Part of a small language model's weights.
Size: 9 layers, width 128, 4 heads of 32, MLP 512 squared ReLU, vocabulary 8192, 3.88M parameters.
Architecture: rotary positions, biases.
Each number is 200 + 40 x the weight over its row's rms, rounded and kept within 0 to 999. Layers, rows and columns count from 0. The size before them is the row's rms in percent of the matrix's.

# layer 3 attention query, 128x128, rms 0.131, rows 123-127, columns 0-127
087,206,193,188,107,184,209,148,273,189,209,221,194,289,209,178,220,225,153,266,246,178,210,208,274,173,215,237,201,209,196,189,169,160,275,196,155,233,156,277,203,133,144,183,163,228,189,208,254,164,228,254,232,187,89,207,207,194,240,168,217,123,164,221,269,195,212,237,110,191,152,241,218,188,232,189,148,211,174,273,223,208,215,198,140,286,164,242,183,233,201,180,215,171,199,167,191,222,200,188,234,282,180,110,237,194,175,156,211,242,202,213,198,229,227,113,179,179,201,164,166,265,268,186,152,196,221,169,248
103,233,179,197,125,145,212,196,156,208,203,180,211,172,236,286,223,202,119,178,199,231,160,185,159,204,184,263,181,234,241,182,142,273,191,223,218,197,198,150,141,190,262,192,210,187,238,213,218,214,289,163,143,181,93,178,199,235,176,274,136,149,214,239,210,218,192,156,163,199,184,114,233,213,242,227,203,199,175,171,190,219,166,264,223,238,154,205,198,109,159,223,200,88,267,243,209,242,168,188,176,288,143,134,187,171,176,142,233,257,211,222,215,224,141,185,211,174,157,156,176,186,251,200,169,226,214,231,201
091,227,145,206,180,175,164,210,231,137,159,244,247,183,204,263,173,207,191,224,251,161,249,225,144,247,194,183,239,168,204,207,193,249,209,194,166,172,254,142,158,166,211,211,140,159,235,205,217,171,188,200,204,105,177,259,274,239,224,235,205,183,225,177,265,143,200,180,161,324,170,139,196,205,266,213,161,228,155,164,223,263,244,261,172,234,207,206,242,151,271,216,216,197,142,261,218,210,204,187,274,169,93,235,134,143,205,210,189,151,232,170,198,157,217,239,208,223,161,233,268,264,230,238,169,222,213,215,236
105,93,182,232,194,145,241,185,188,165,264,194,258,165,216,229,239,145,274,147,222,162,240,195,184,134,137,236,267,154,164,213,199,197,131,214,152,259,181,131,150,257,238,198,185,164,78,204,210,221,249,186,229,269,206,253,206,205,226,181,232,222,220,246,191,162,190,129,244,247,211,114,189,214,248,230,233,230,188,195,218,193,198,224,176,107,163,139,236,201,180,192,282,225,239,232,210,198,218,185,197,171,195,260,193,262,204,180,216,196,187,256,210,195,226,192,170,204,147,313,200,219,169,205,174,231,207,231,216
099,123,261,185,235,186,196,234,178,253,157,210,250,218,125,185,178,182,161,207,219,205,187,158,216,186,202,215,237,153,231,242,189,180,186,188,174,237,186,140,256,208,162,264,263,146,198,175,163,238,153,215,247,204,182,259,267,175,146,221,155,228,159,177,217,192,187,261,183,243,120,193,226,308,167,233,235,278,173,252,215,164,167,169,219,198,233,266,214,274,87,207,225,252,231,140,230,140,149,192,164,165,148,234,150,197,206,192,212,143,228,220,258,280,126,207,176,230,170,181,210,172,195,190,188,226,194,177,135
# layer 3 attention key, 128x128, rms 0.132, rows 123-127, columns 0-127
094,226,163,187,184,176,202,194,222,217,220,186,256,200,229,204,128,187,182,178,168,288,174,199,180,207,147,220,186,201,224,200,217,213,154,253,233,190,242,241,219,234,198,189,215,233,222,180,277,156,181,189,196,239,217,227,150,250,125,197,206,296,212,101,216,202,177,207,273,233,171,208,214,200,130,208,152,216,186,243,212,182,253,227,253,141,245,224,176,116,201,228,220,242,93,298,232,159,217,213,249,124,244,182,179,188,195,152,278,200,233,187,175,269,257,205,222,239,175,214,286,159,178,167,245,279,270,185,201
101,220,205,165,177,199,189,238,135,147,202,228,220,195,189,187,167,268,270,211,214,209,141,227,226,215,214,181,301,181,194,257,247,244,225,185,186,140,208,195,230,214,169,278,221,115,140,206,181,219,241,180,208,172,216,274,179,183,186,171,106,266,129,125,211,160,138,131,217,132,232,225,248,176,177,213,232,194,253,183,224,202,170,233,148,188,184,118,227,222,140,242,181,237,134,185,207,151,182,185,191,218,234,183,213,123,192,166,193,198,304,265,159,241,213,203,165,209,171,243,143,236,195,201,203,177,244,159,124
090,212,217,198,187,150,180,177,192,165,162,199,194,211,265,110,261,202,207,201,107,234,186,222,253,152,267,172,197,270,272,252,146,154,152,156,173,246,212,205,220,239,211,162,192,202,173,250,142,207,185,123,190,183,170,175,223,217,221,181,141,227,301,211,171,190,225,132,216,175,216,211,229,232,174,218,168,231,269,154,227,192,120,187,224,175,165,242,225,223,109,93,202,236,194,170,168,253,161,197,168,233,199,204,179,184,167,178,150,275,209,206,188,213,200,148,244,223,262,223,103,202,172,186,206,191,222,225,110
102,273,165,216,170,212,147,217,151,231,189,168,239,164,207,153,264,203,226,168,161,237,188,216,196,244,268,187,250,190,202,187,200,178,239,167,252,200,198,226,179,173,241,192,188,150,253,234,111,233,139,127,185,177,249,190,236,167,207,189,163,175,226,204,172,232,245,198,193,142,238,229,264,202,222,243,199,256,205,154,134,266,171,146,195,180,235,173,258,272,181,163,209,192,129,122,215,276,266,206,209,193,159,175,170,247,189,173,167,259,181,205,148,180,179,259,225,166,258,165,149,226,245,133,130,100,177,212,269
098,221,234,240,278,200,203,154,178,188,178,205,151,196,201,249,172,251,277,232,177,194,208,134,205,263,197,102,135,217,194,219,254,142,182,267,270,213,238,183,254,191,195,178,151,269,151,225,213,269,183,201,200,270,226,115,181,198,172,199,214,241,305,204,192,140,219,215,172,201,260,163,227,176,165,215,201,217,221,258,177,251,234,246,184,267,132,201,124,126,272,166,174,180,184,161,185,132,199,234,187,211,215,219,214,201,158,206,215,231,228,179,182,125,202,266,161,168,223,136,135,223,208,219,212,183,167,166,211
# layer 3 attention value, 128x128, rms 0.123, rows 96-118, columns 0-127
125,228,248,219,182,199,194,165,255,218,162,174,253,224,222,237,224,157,180,268,182,283,173,145,253,302,221,215,221,185,208,231,167,185,285,179,156,228,192,183,229,190,262,270,213,269,215,229,232,195,122,252,169,226,219,180,221,199,263,299,252,258,214,244,223,166,221,176,213,215,324,206,214,130,152,182,191,141,223,167,186,202,203,204,175,173,249,203,197,256,261,207,168,213,202,167,203,219,285,157,174,210,217,206,190,213,189,152,188,164,129,210,113,224,179,179,169,226,258,108,192,178,240,159,225,232,217,213,194
129,234,211,119,167,171,222,170,151,210,186,199,253,224,197,111,155,205,212,288,157,151,155,182,257,178,205,263,179,183,202,212,295,188,171,167,212,246,274,169,172,196,130,149,193,192,164,220,156,230,256,161,207,256,198,202,232,102,200,190,180,169,236,251,180,130,161,223,203,200,203,249,181,142,219,160,172,195,256,216,225,129,207,184,279,139,126,188,193,143,205,133,153,229,227,211,155,214,223,236,208,197,250,202,133,244,215,214,207,190,173,125,239,167,186,167,117,245,223,248,233,232,148,202,217,191,264,181,216
115,167,224,142,153,195,186,196,184,158,139,160,135,279,163,254,217,210,169,137,234,200,169,174,207,178,194,200,219,150,237,246,154,199,178,235,169,233,234,205,238,210,138,159,230,190,125,205,231,166,164,225,273,295,210,174,107,187,178,171,202,230,198,234,225,262,188,218,141,221,250,182,149,140,221,212,127,169,267,235,257,252,254,247,172,208,192,183,195,252,143,155,189,196,228,250,226,222,185,233,164,226,246,196,156,170,172,251,236,245,231,231,182,136,231,121,153,216,173,230,292,153,148,163,196,203,147,157,174
122,226,169,233,127,195,177,201,249,192,181,168,178,241,233,251,163,249,182,135,169,202,181,159,150,170,178,239,188,203,191,257,263,230,159,274,188,256,182,183,205,181,159,154,249,192,223,221,195,133,181,224,224,277,140,218,91,180,197,215,235,221,258,184,217,207,186,169,210,251,260,117,173,168,228,186,180,148,210,215,238,224,230,242,161,205,178,207,248,201,186,150,177,182,232,220,243,228,169,143,177,220,186,221,112,163,121,229,247,256,263,237,170,187,262,182,217,175,228,346,272,180,189,164,169,205,229,187,242
107,119,217,161,139,171,212,191,200,182,202,184,158,277,171,200,266,241,272,204,260,215,207,226,191,212,143,175,189,147,181,194,146,192,269,225,137,169,161,250,221,144,229,189,150,227,238,196,239,160,204,238,249,207,134,224,180,215,249,237,254,189,177,272,188,303,202,261,150,196,253,176,165,200,243,183,224,253,141,250,221,159,235,172,181,257,242,167,144,188,189,152,182,166,248,131,202,231,179,100,167,240,269,195,195,201,174,242,164,274,211,181,198,159,196,209,202,233,159,232,177,194,249,187,207,187,128,162,274
135,221,214,195,211,234,229,196,217,220,219,172,243,250,251,228,257,229,180,261,226,197,184,150,141,255,226,173,163,201,206,225,202,147,226,202,212,216,259,232,176,186,202,182,215,290,302,189,191,236,169,151,244,219,296,200,269,170,157,204,133,172,273,191,200,252,174,187,112,195,190,199,246,163,180,211,218,275,193,206,146,178,249,175,135,257,235,144,171,194,289,177,179,165,170,236,210,285,206,214,146,155,199,204,164,227,172,198,120,201,169,150,194,221,248,219,171,103,250,179,200,262,229,207,154,196,187,131,155
116,223,175,234,205,211,212,279,188,264,231,189,260,246,194,189,163,238,149,281,177,165,208,168,241,240,198,204,220,180,214,168,200,217,229,236,204,221,210,121,157,141,248,214,230,281,274,191,194,203,194,201,320,217,254,189,251,142,180,192,209,231,252,224,174,126,242,177,232,256,249,250,229,165,189,202,156,251,175,168,177,183,236,214,239,185,253,149,204,174,270,136,142,184,223,260,267,242,199,253,138,138,222,219,155,210,223,169,137,209,137,172,242,250,257,214,139,195,199,126,174,204,211,241,174,213,185,144,203
118,207,190,269,256,192,189,240,249,242,213,213,250,183,238,260,196,218,112,207,181,193,191,186,174,170,142,241,128,184,207,212,242,143,123,261,258,245,216,171,269,117,177,249,173,206,205,191,227,235,185,183,194,252,190,191,110,228,155,202,254,275,258,223,206,213,209,103,253,245,215,169,238,211,159,172,252,160,153,212,270,209,220,243,280,192,172,157,172,184,199,147,197,202,201,260,151,164,191,212,146,160,252,245,196,181,234,183,189,241,164,262,231,263,180,199,251,148,198,143,193,180,257,204,246,241,236,184,229
119,220,263,227,217,216,195,170,220,260,222,232,188,153,237,191,239,231,257,309,215,161,191,232,167,218,226,172,175,133,188,163,235,146,208,150,202,110,202,168,166,128,168,199,133,197,241,227,108,204,170,190,106,139,205,167,206,160,182,238,149,185,165,173,182,239,250,234,171,140,215,290,214,161,226,160,188,256,238,203,143,218,222,180,290,221,190,149,242,165,247,258,226,192,179,214,154,185,243,242,233,197,207,181,235,197,211,188,169,160,220,158,164,222,200,293,190,135,197,133,139,206,189,227,206,166,126,206,176
130,146,130,217,217,198,199,289,131,215,196,259,219,133,212,225,170,176,169,188,209,154,155,214,158,164,216,180,240,190,248,166,249,197,199,273,242,131,256,177,180,200,216,145,201,192,125,187,226,217,208,168,133,154,265,188,191,224,198,222,185,240,203,245,198,227,175,281,299,211,150,276,223,171,223,213,244,172,166,207,205,262,184,156,195,215,168,219,229,165,142,181,230,150,217,240,260,220,176,76,239,227,250,193,210,229,198,179,222,194,202,233,243,77,184,208,212,137,156,232,127,195,229,217,238,207,228,206,158
135,248,114,170,202,180,182,203,296,210,192,159,146,236,208,153,216,149,188,140,146,196,209,243,134,169,146,226,219,190,198,192,220,230,166,203,236,234,222,170,141,166,230,142,256,271,231,189,254,183,157,285,167,185,247,214,211,169,267,263,186,151,221,223,195,249,215,265,227,225,253,222,245,184,217,203,158,138,250,166,163,269,207,130,152,149,292,194,219,185,256,241,168,270,234,220,236,199,185,158,142,196,142,216,186,191,213,193,203,169,176,105,176,149,212,194,234,168,259,195,254,193,147,178,247,181,211,164,216
126,193,164,201,173,206,197,220,136,162,108,171,218,160,203,221,153,190,215,199,183,171,264,186,203,183,193,153,259,163,242,237,235,261,153,131,183,239,144,213,229,245,176,155,170,200,117,146,179,112,173,176,175,186,165,172,221,160,214,262,225,168,228,147,170,189,193,189,152,248,139,171,175,230,204,203,150,155,211,244,228,261,139,262,164,163,222,283,307,184,192,163,207,131,207,193,195,207,202,205,297,291,190,183,197,202,195,233,241,202,235,172,221,183,117,193,242,260,199,241,282,153,169,213,214,159,176,173,194
136,224,278,195,215,159,218,117,244,235,210,190,236,259,229,189,221,172,150,300,225,204,214,153,192,277,216,227,96,207,199,237,176,146,196,146,239,257,263,211,258,177,166,223,174,238,211,177,205,245,168,203,233,171,282,161,213,185,227,258,232,182,227,206,204,187,201,242,149,225,228,251,236,210,186,154,210,181,231,201,221,202,195,168,275,213,241,228,152,203,246,179,190,255,211,183,88,169,231,281,184,213,256,236,215,201,229,179,157,152,158,127,221,228,177,198,173,148,240,137,258,233,249,207,288,158,157,173,196
128,189,211,217,280,192,160,211,132,253,228,298,271,151,129,198,196,194,192,160,257,155,139,193,220,209,160,166,208,101,226,110,235,174,165,263,218,228,247,139,149,248,219,189,122,185,213,236,192,196,218,197,256,256,193,165,239,177,192,200,204,250,165,176,258,225,189,238,190,158,305,215,244,184,210,188,193,166,204,190,222,246,238,158,275,264,216,228,199,183,253,231,145,206,239,212,225,203,241,231,225,158,172,183,194,243,213,200,181,192,152,216,193,176,177,189,117,232,164,85,201,186,182,205,156,218,187,140,244
131,166,141,185,143,172,194,209,250,171,227,147,134,226,215,277,239,190,239,149,208,220,193,206,135,152,162,216,234,200,188,229,242,178,159,246,195,199,176,260,212,104,156,174,205,170,204,230,209,167,219,225,161,293,179,219,85,239,156,189,215,197,238,147,180,278,202,188,260,234,195,137,136,222,220,221,168,180,241,208,198,207,236,246,190,207,162,115,203,207,134,273,252,218,199,264,172,200,182,221,175,231,180,234,149,200,198,222,234,267,276,219,116,151,277,168,243,158,183,273,199,190,156,190,211,232,214,236,208
105,199,297,191,161,129,223,141,158,206,149,225,197,258,207,138,205,217,283,285,245,223,254,225,227,257,224,224,142,169,190,223,202,177,249,156,207,156,205,233,197,150,153,228,120,179,205,209,150,226,203,233,195,194,131,179,127,194,237,221,247,212,187,189,233,218,189,208,207,202,277,252,154,214,293,123,228,222,194,241,257,176,205,192,263,225,198,246,174,217,158,188,182,183,234,159,133,196,234,213,261,203,244,202,189,234,181,221,174,189,221,115,237,239,157,232,146,195,186,180,194,227,262,212,209,102,114,182,232
121,209,197,211,182,141,247,168,234,227,259,208,274,213,197,153,176,234,169,226,223,191,267,162,228,261,203,215,181,167,173,167,165,246,264,222,178,173,140,157,94,191,258,239,299,245,293,211,184,177,171,224,221,93,187,189,277,184,243,217,191,200,189,165,177,159,238,189,175,223,185,213,283,219,195,229,222,255,200,248,194,169,226,143,208,219,261,234,212,260,245,235,172,164,200,201,234,201,213,205,187,180,91,244,226,190,170,181,149,141,190,145,218,227,189,269,209,157,254,144,185,228,236,224,122,171,166,198,220
119,193,189,144,216,150,200,112,246,161,240,213,178,198,197,167,252,163,171,179,141,200,228,232,147,140,168,274,171,235,155,206,249,125,202,177,186,212,226,204,145,227,181,187,190,172,222,242,255,152,213,215,104,181,170,250,171,272,168,190,187,161,170,162,220,275,166,164,164,216,119,122,151,218,218,186,166,160,201,212,173,197,177,242,168,146,151,252,201,188,176,290,223,309,167,240,230,146,186,250,187,156,102,173,202,183,205,213,240,147,191,188,157,213,210,160,234,218,190,240,209,212,147,190,229,223,205,260,122
094,233,154,245,142,228,197,236,235,239,157,221,277,273,196,254,176,183,164,270,91,208,198,162,237,212,180,250,152,166,235,284,236,232,232,236,275,156,187,160,288,174,217,195,243,198,184,224,158,263,194,139,188,166,194,170,167,154,167,230,209,220,266,229,142,188,196,136,209,258,171,233,173,199,175,161,161,206,217,158,224,199,215,220,140,226,148,135,216,111,140,140,164,197,177,217,240,234,210,210,129,156,228,238,141,174,217,149,184,268,162,232,222,250,204,210,237,221,142,203,199,174,197,237,197,197,231,146,177
123,241,211,246,211,165,142,216,266,207,176,150,182,272,199,221,185,140,150,186,119,198,201,232,157,165,161,221,163,205,200,243,243,258,179,208,207,259,240,220,234,155,200,159,262,209,173,162,237,218,183,239,318,166,153,169,133,277,286,246,231,203,239,205,226,136,197,240,178,258,262,182,237,212,193,207,133,150,236,229,164,200,207,213,134,150,231,272,212,206,219,207,202,252,212,249,223,168,234,222,191,180,130,233,170,160,202,181,233,171,161,123,212,209,243,196,249,174,198,254,306,188,210,199,235,188,177,135,217
114,195,221,193,189,166,222,192,161,219,146,218,242,237,214,177,178,230,197,291,165,207,113,197,174,233,211,220,210,96,227,217,304,198,206,253,229,155,218,147,211,156,168,163,161,258,139,212,225,209,166,225,214,264,181,152,156,175,212,235,239,329,212,233,236,193,220,220,259,228,298,276,189,133,253,130,176,187,189,203,271,201,234,126,222,171,136,207,231,180,246,133,177,153,230,195,222,218,228,163,165,186,220,187,188,209,191,229,184,197,203,133,234,168,177,239,174,209,161,232,177,218,247,221,239,158,154,135,207
118,180,206,221,206,231,172,175,222,182,207,184,175,219,172,194,203,104,198,132,155,184,234,219,228,136,202,179,131,240,180,248,113,255,170,166,279,172,234,189,225,288,192,189,267,149,145,172,233,299,180,177,274,162,184,193,206,236,231,112,105,188,142,252,193,178,154,221,127,127,122,228,217,238,163,235,184,209,238,163,188,213,171,194,159,241,167,221,213,175,166,264,265,219,182,204,228,173,179,167,193,216,181,273,210,112,202,147,219,215,185,216,230,189,211,159,216,166,175,220,258,174,202,191,202,191,271,194,163
119,190,171,179,222,202,231,110,219,189,265,149,206,201,194,87,177,243,197,214,180,156,259,232,214,142,211,219,217,242,162,184,189,198,138,138,180,234,210,114,94,275,197,181,197,209,291,210,233,123,206,185,180,212,175,268,230,187,187,155,129,205,152,206,169,143,248,215,230,152,131,160,177,217,230,222,158,218,208,137,205,155,197,204,209,143,204,215,234,177,262,220,185,259,210,200,227,155,183,257,167,157,131,171,190,190,204,211,186,179,229,134,251,256,215,213,199,239,222,289,193,240,136,206,168,172,198,236,135
# layer 3 attention output (transposed), 128x128, rms 0.126, rows 96-117, columns 0-127
122,217,232,165,189,261,152,148,176,278,161,184,242,200,219,177,229,118,191,218,214,201,149,205,276,206,146,248,147,215,233,270,212,175,174,178,171,223,187,190,187,213,233,288,238,138,178,214,241,247,204,183,177,206,300,196,176,209,168,122,263,190,248,224,176,285,222,156,186,184,209,211,238,92,235,206,151,186,207,204,166,177,220,190,150,149,251,174,204,205,231,254,162,220,158,269,177,209,229,191,211,254,224,201,212,158,150,180,147,203,155,233,140,208,213,285,164,182,207,165,114,120,185,137,170,212,233,250,191
119,243,237,163,160,256,182,247,152,153,201,200,241,219,212,158,204,150,222,188,240,140,235,149,201,106,201,243,228,187,143,186,212,164,189,167,141,241,233,148,169,142,147,145,197,218,206,299,140,173,210,263,224,244,207,185,270,242,186,148,220,184,228,237,159,171,207,146,214,223,167,133,132,226,224,164,235,195,231,181,199,195,244,190,217,140,220,189,132,242,271,175,233,192,205,212,215,227,197,142,226,222,183,220,111,183,202,151,293,244,188,142,208,141,191,194,93,226,176,185,250,245,155,234,198,169,238,201,151
121,206,284,177,159,213,189,179,149,222,209,206,152,207,179,217,288,262,287,168,201,150,201,181,209,164,199,235,220,172,240,185,149,143,223,237,240,150,262,196,170,229,184,248,171,208,204,238,98,264,263,191,214,306,183,202,140,168,172,181,261,187,207,235,203,233,163,209,179,231,316,245,217,173,222,216,211,161,203,216,170,218,243,229,157,212,199,101,140,241,214,192,223,245,229,223,208,220,175,200,173,157,255,223,196,288,155,197,192,175,194,196,179,215,212,209,160,162,205,296,179,210,123,151,227,253,165,254,174
122,239,202,173,144,213,177,254,102,223,223,175,160,143,176,215,247,261,229,150,209,163,189,226,158,170,216,201,192,235,224,198,157,175,225,276,208,133,207,248,141,228,164,230,166,168,197,245,139,228,253,183,178,284,241,210,158,206,184,217,218,194,242,220,152,233,224,200,161,183,266,223,250,137,254,185,248,204,232,203,159,167,177,191,188,184,192,114,203,225,211,191,185,209,251,140,290,247,139,132,197,181,200,196,114,261,125,256,236,217,207,191,176,227,201,199,154,172,191,291,161,213,132,140,158,208,210,277,231
108,138,286,227,154,216,179,225,223,181,205,217,189,268,216,219,271,207,259,224,186,251,211,211,201,163,202,193,190,194,198,160,219,119,174,234,247,117,160,266,182,145,204,174,172,153,202,122,210,167,303,186,220,266,199,235,156,175,167,171,224,200,205,177,221,244,191,227,134,257,239,158,203,225,121,209,227,202,170,222,158,152,277,249,114,213,181,181,152,260,199,154,186,171,237,201,188,244,202,180,177,217,233,185,175,251,144,188,169,226,258,269,163,244,160,215,177,151,223,191,202,200,159,146,152,291,166,237,270
130,223,199,118,182,254,169,259,216,213,159,139,201,234,237,256,189,161,180,137,214,226,191,119,127,172,209,204,155,178,160,157,198,222,174,150,239,149,170,163,135,201,212,189,201,248,242,193,178,202,203,210,218,157,310,252,192,174,173,131,161,205,236,219,214,255,148,187,190,143,191,168,163,189,226,236,180,198,184,219,259,265,209,258,236,230,263,146,243,190,213,190,222,162,180,275,164,279,237,211,243,193,232,182,184,203,190,193,179,211,207,143,101,215,229,201,189,109,252,229,213,209,285,218,97,238,161,194,227
112,226,131,223,196,267,121,240,247,242,169,201,246,236,240,272,161,206,142,133,215,229,220,141,156,146,168,214,193,208,228,201,185,180,155,217,195,254,188,98,139,120,262,150,212,189,247,265,234,147,193,271,212,261,267,195,183,226,173,137,207,211,175,213,179,225,181,143,221,217,174,184,185,242,203,189,138,182,210,154,232,147,244,171,216,190,268,144,211,183,268,165,213,163,107,273,187,253,172,228,206,183,232,214,154,203,214,190,197,220,235,237,171,175,213,181,199,181,215,197,101,201,206,183,100,191,171,183,210
110,248,127,208,248,128,231,260,191,198,265,218,164,130,176,190,169,163,173,129,237,236,182,223,161,192,154,212,147,181,153,231,208,205,161,265,240,238,188,117,194,224,261,231,179,99,197,208,240,211,198,195,194,193,239,153,143,181,125,195,184,183,243,231,130,230,168,100,241,170,160,189,239,163,253,121,232,192,208,152,219,222,247,122,265,107,203,109,195,174,180,197,223,198,190,187,216,234,199,161,159,214,220,213,191,248,193,225,219,196,178,235,239,191,144,181,269,156,190,173,213,173,257,197,185,200,187,269,221
118,195,209,192,228,242,196,209,286,169,203,209,197,173,274,139,227,186,174,257,232,242,249,183,205,185,155,161,150,150,158,215,247,283,174,154,179,235,188,196,219,178,190,184,234,195,275,209,251,153,118,232,172,139,175,263,218,226,213,168,206,287,186,156,217,233,249,238,171,138,144,203,134,203,229,103,222,207,186,181,254,217,206,237,225,237,194,249,230,225,189,191,193,154,181,223,163,132,225,207,170,289,199,232,175,128,260,241,227,186,259,151,165,184,209,233,237,136,119,105,212,217,227,232,188,194,231,147,189
133,146,128,230,226,200,226,198,232,130,272,226,168,189,232,140,132,198,143,189,230,99,230,168,193,184,234,154,228,203,180,178,233,165,283,221,158,233,219,179,229,224,256,158,228,198,250,178,300,168,166,224,218,122,170,200,189,193,206,247,195,197,184,182,174,120,116,289,217,171,257,232,179,163,159,169,240,232,243,176,229,181,237,232,155,224,159,246,245,171,180,167,225,167,212,135,179,220,237,191,186,214,120,207,220,173,231,189,196,162,159,267,219,150,256,117,175,227,235,187,187,234,224,210,261,238,236,154,161
118,215,109,115,195,271,198,232,247,224,169,142,172,211,189,153,245,173,187,194,147,207,196,163,185,235,144,247,188,194,242,128,149,267,171,191,146,186,158,201,188,182,173,207,209,163,211,191,224,163,299,210,209,213,240,254,126,270,291,259,248,144,209,271,175,238,212,249,243,181,268,196,222,161,202,271,172,216,198,147,154,191,187,171,216,250,198,223,226,222,250,211,193,256,190,188,247,232,191,156,182,243,214,196,100,163,227,223,205,171,159,159,136,241,279,224,173,196,267,192,152,229,177,195,221,179,152,168,180
129,244,233,259,123,131,225,152,98,202,217,258,216,201,165,217,226,188,302,189,220,137,236,207,272,231,186,200,270,174,235,288,146,247,167,220,174,282,204,205,205,244,213,225,180,243,166,180,164,213,198,152,306,263,144,168,230,185,234,229,212,209,281,195,188,169,186,208,158,232,239,200,215,139,238,170,222,285,268,233,128,179,198,264,171,204,171,260,260,188,168,202,166,188,197,157,224,186,204,189,176,170,223,189,181,236,186,176,233,196,166,185,160,186,266,166,170,266,195,221,217,202,160,213,240,172,230,197,149
132,266,282,152,153,161,179,194,207,234,203,202,181,225,223,225,217,125,221,207,230,270,227,117,222,199,126,228,141,164,145,261,198,205,151,158,242,204,160,123,210,205,190,178,226,115,231,191,250,221,258,222,221,203,309,186,198,201,184,146,249,166,244,220,196,238,190,143,246,206,163,129,195,174,285,180,202,171,206,188,206,292,237,187,247,158,250,180,142,230,215,173,240,198,203,289,178,219,223,208,188,236,273,189,155,150,153,152,217,231,208,151,198,185,230,268,194,169,200,131,225,155,249,237,212,204,229,213,195
137,169,184,222,321,263,211,190,226,153,178,242,304,237,179,142,166,173,197,173,320,138,211,196,205,231,160,230,162,181,228,181,184,235,175,268,174,235,252,185,153,225,198,202,245,147,235,233,211,142,124,268,185,167,142,175,256,191,197,231,232,218,165,210,260,226,227,228,246,226,228,204,225,228,139,131,119,169,228,136,227,217,259,145,164,212,220,183,187,147,239,204,202,174,133,215,184,181,219,267,164,194,197,252,181,180,257,238,188,222,246,229,213,123,213,213,194,193,212,184,190,183,224,191,234,231,150,157,261
124,189,168,171,176,202,208,278,134,194,204,157,137,131,203,219,200,278,224,222,162,230,188,236,123,172,214,207,166,184,230,152,192,197,238,201,238,141,224,248,215,186,156,259,154,208,166,207,125,251,279,157,147,205,200,257,107,227,160,259,213,207,209,152,107,223,210,241,183,214,232,266,172,188,217,213,255,161,168,205,179,205,143,198,183,241,158,168,207,248,182,228,165,230,280,136,247,231,193,157,189,245,202,273,189,246,218,253,223,163,193,183,230,250,144,181,225,106,171,241,199,238,134,192,204,225,148,260,189
104,228,338,214,139,182,208,209,196,162,227,239,181,231,220,183,259,149,261,228,212,238,263,196,275,179,187,206,193,165,165,298,243,172,184,196,256,199,181,225,198,148,222,171,229,92,230,206,223,207,243,215,186,262,219,189,250,200,171,113,212,243,238,181,215,246,211,156,213,216,212,127,170,231,246,94,236,195,155,198,180,206,233,226,165,201,180,182,133,274,194,194,221,150,225,239,192,155,201,184,175,215,200,210,137,163,108,185,196,227,242,221,228,231,202,234,143,176,138,125,206,204,173,216,165,217,280,215,198
118,175,168,233,188,198,161,193,291,274,176,199,246,232,250,285,210,200,140,189,183,261,202,145,170,240,192,248,171,260,258,210,187,248,166,226,147,179,169,221,182,163,164,160,255,205,203,173,250,134,188,240,216,196,242,204,229,228,259,183,183,239,204,180,221,223,277,201,242,146,156,191,263,227,193,271,165,258,208,219,267,140,173,183,206,273,230,241,228,199,229,198,188,164,179,304,173,195,219,230,188,200,167,229,190,108,176,212,172,194,233,210,225,190,201,219,206,214,279,188,140,186,251,215,118,157,225,101,276
115,152,217,117,222,212,261,205,216,195,210,128,214,151,163,212,248,188,226,241,113,223,158,207,156,223,192,262,171,194,196,177,192,241,219,209,166,191,236,217,200,292,153,191,182,163,128,195,114,210,219,179,116,122,153,250,250,204,238,278,218,206,152,164,177,194,233,160,230,149,121,194,224,199,237,247,248,216,118,219,176,176,117,170,241,193,174,258,199,187,190,248,160,243,275,156,233,184,167,211,159,170,204,195,167,188,256,208,216,148,147,131,249,244,180,212,211,158,161,183,233,225,163,261,259,214,169,228,192
107,258,161,195,124,219,168,244,181,248,267,198,203,211,221,227,193,223,228,159,179,227,199,173,223,115,146,231,226,155,178,229,235,142,190,203,193,194,150,151,169,179,241,150,191,154,187,285,164,249,241,203,209,305,255,180,212,197,121,115,181,194,229,159,104,224,143,167,178,198,175,157,188,173,237,143,244,224,210,219,180,190,197,167,222,199,181,103,176,192,154,209,199,205,144,234,184,277,190,119,224,187,185,179,191,270,150,169,223,200,156,244,129,201,247,238,182,185,116,198,177,195,168,139,161,198,242,224,143
120,267,202,169,183,192,140,245,139,286,236,125,213,211,171,237,215,188,254,159,158,239,156,157,193,210,140,193,208,184,176,222,142,234,171,227,206,232,176,199,222,211,170,221,192,150,168,221,172,243,313,176,207,268,213,218,125,262,246,223,261,159,180,224,197,188,187,155,252,208,307,157,265,192,278,228,220,161,204,150,137,203,192,154,278,177,216,160,168,179,196,214,207,203,213,210,247,247,171,177,164,167,223,156,144,164,137,214,207,182,175,167,212,247,321,235,181,218,241,231,151,158,202,147,195,195,237,220,211
109,215,218,181,203,237,209,210,200,105,259,225,215,213,274,156,248,131,248,175,224,178,194,173,238,132,169,214,206,180,163,284,216,142,204,245,209,240,208,180,177,161,258,166,193,103,255,239,243,183,245,240,215,283,218,193,215,221,152,125,244,244,215,205,177,229,196,182,206,169,277,168,177,190,263,105,250,204,263,198,206,178,298,186,151,151,154,162,164,221,219,187,195,129,169,239,201,231,163,175,189,216,175,174,147,182,138,234,215,237,198,225,174,180,247,228,116,183,151,180,142,221,206,167,151,232,235,234,159
113,184,177,211,166,180,182,181,205,278,263,151,139,189,189,169,183,271,210,187,132,198,187,180,223,223,204,179,253,178,156,140,169,185,207,160,240,123,164,163,245,205,149,211,212,302,174,172,124,292,213,132,232,218,188,176,224,177,238,200,158,130,113,228,239,146,180,223,282,177,224,222,214,241,173,307,168,179,191,180,165,266,180,179,282,231,205,205,158,160,153,197,229,264,208,193,185,194,215,181,209,154,180,185,242,209,184,158,160,191,183,193,211,162,270,195,214,250,235,246,256,136,261,176,268,198,221,168,186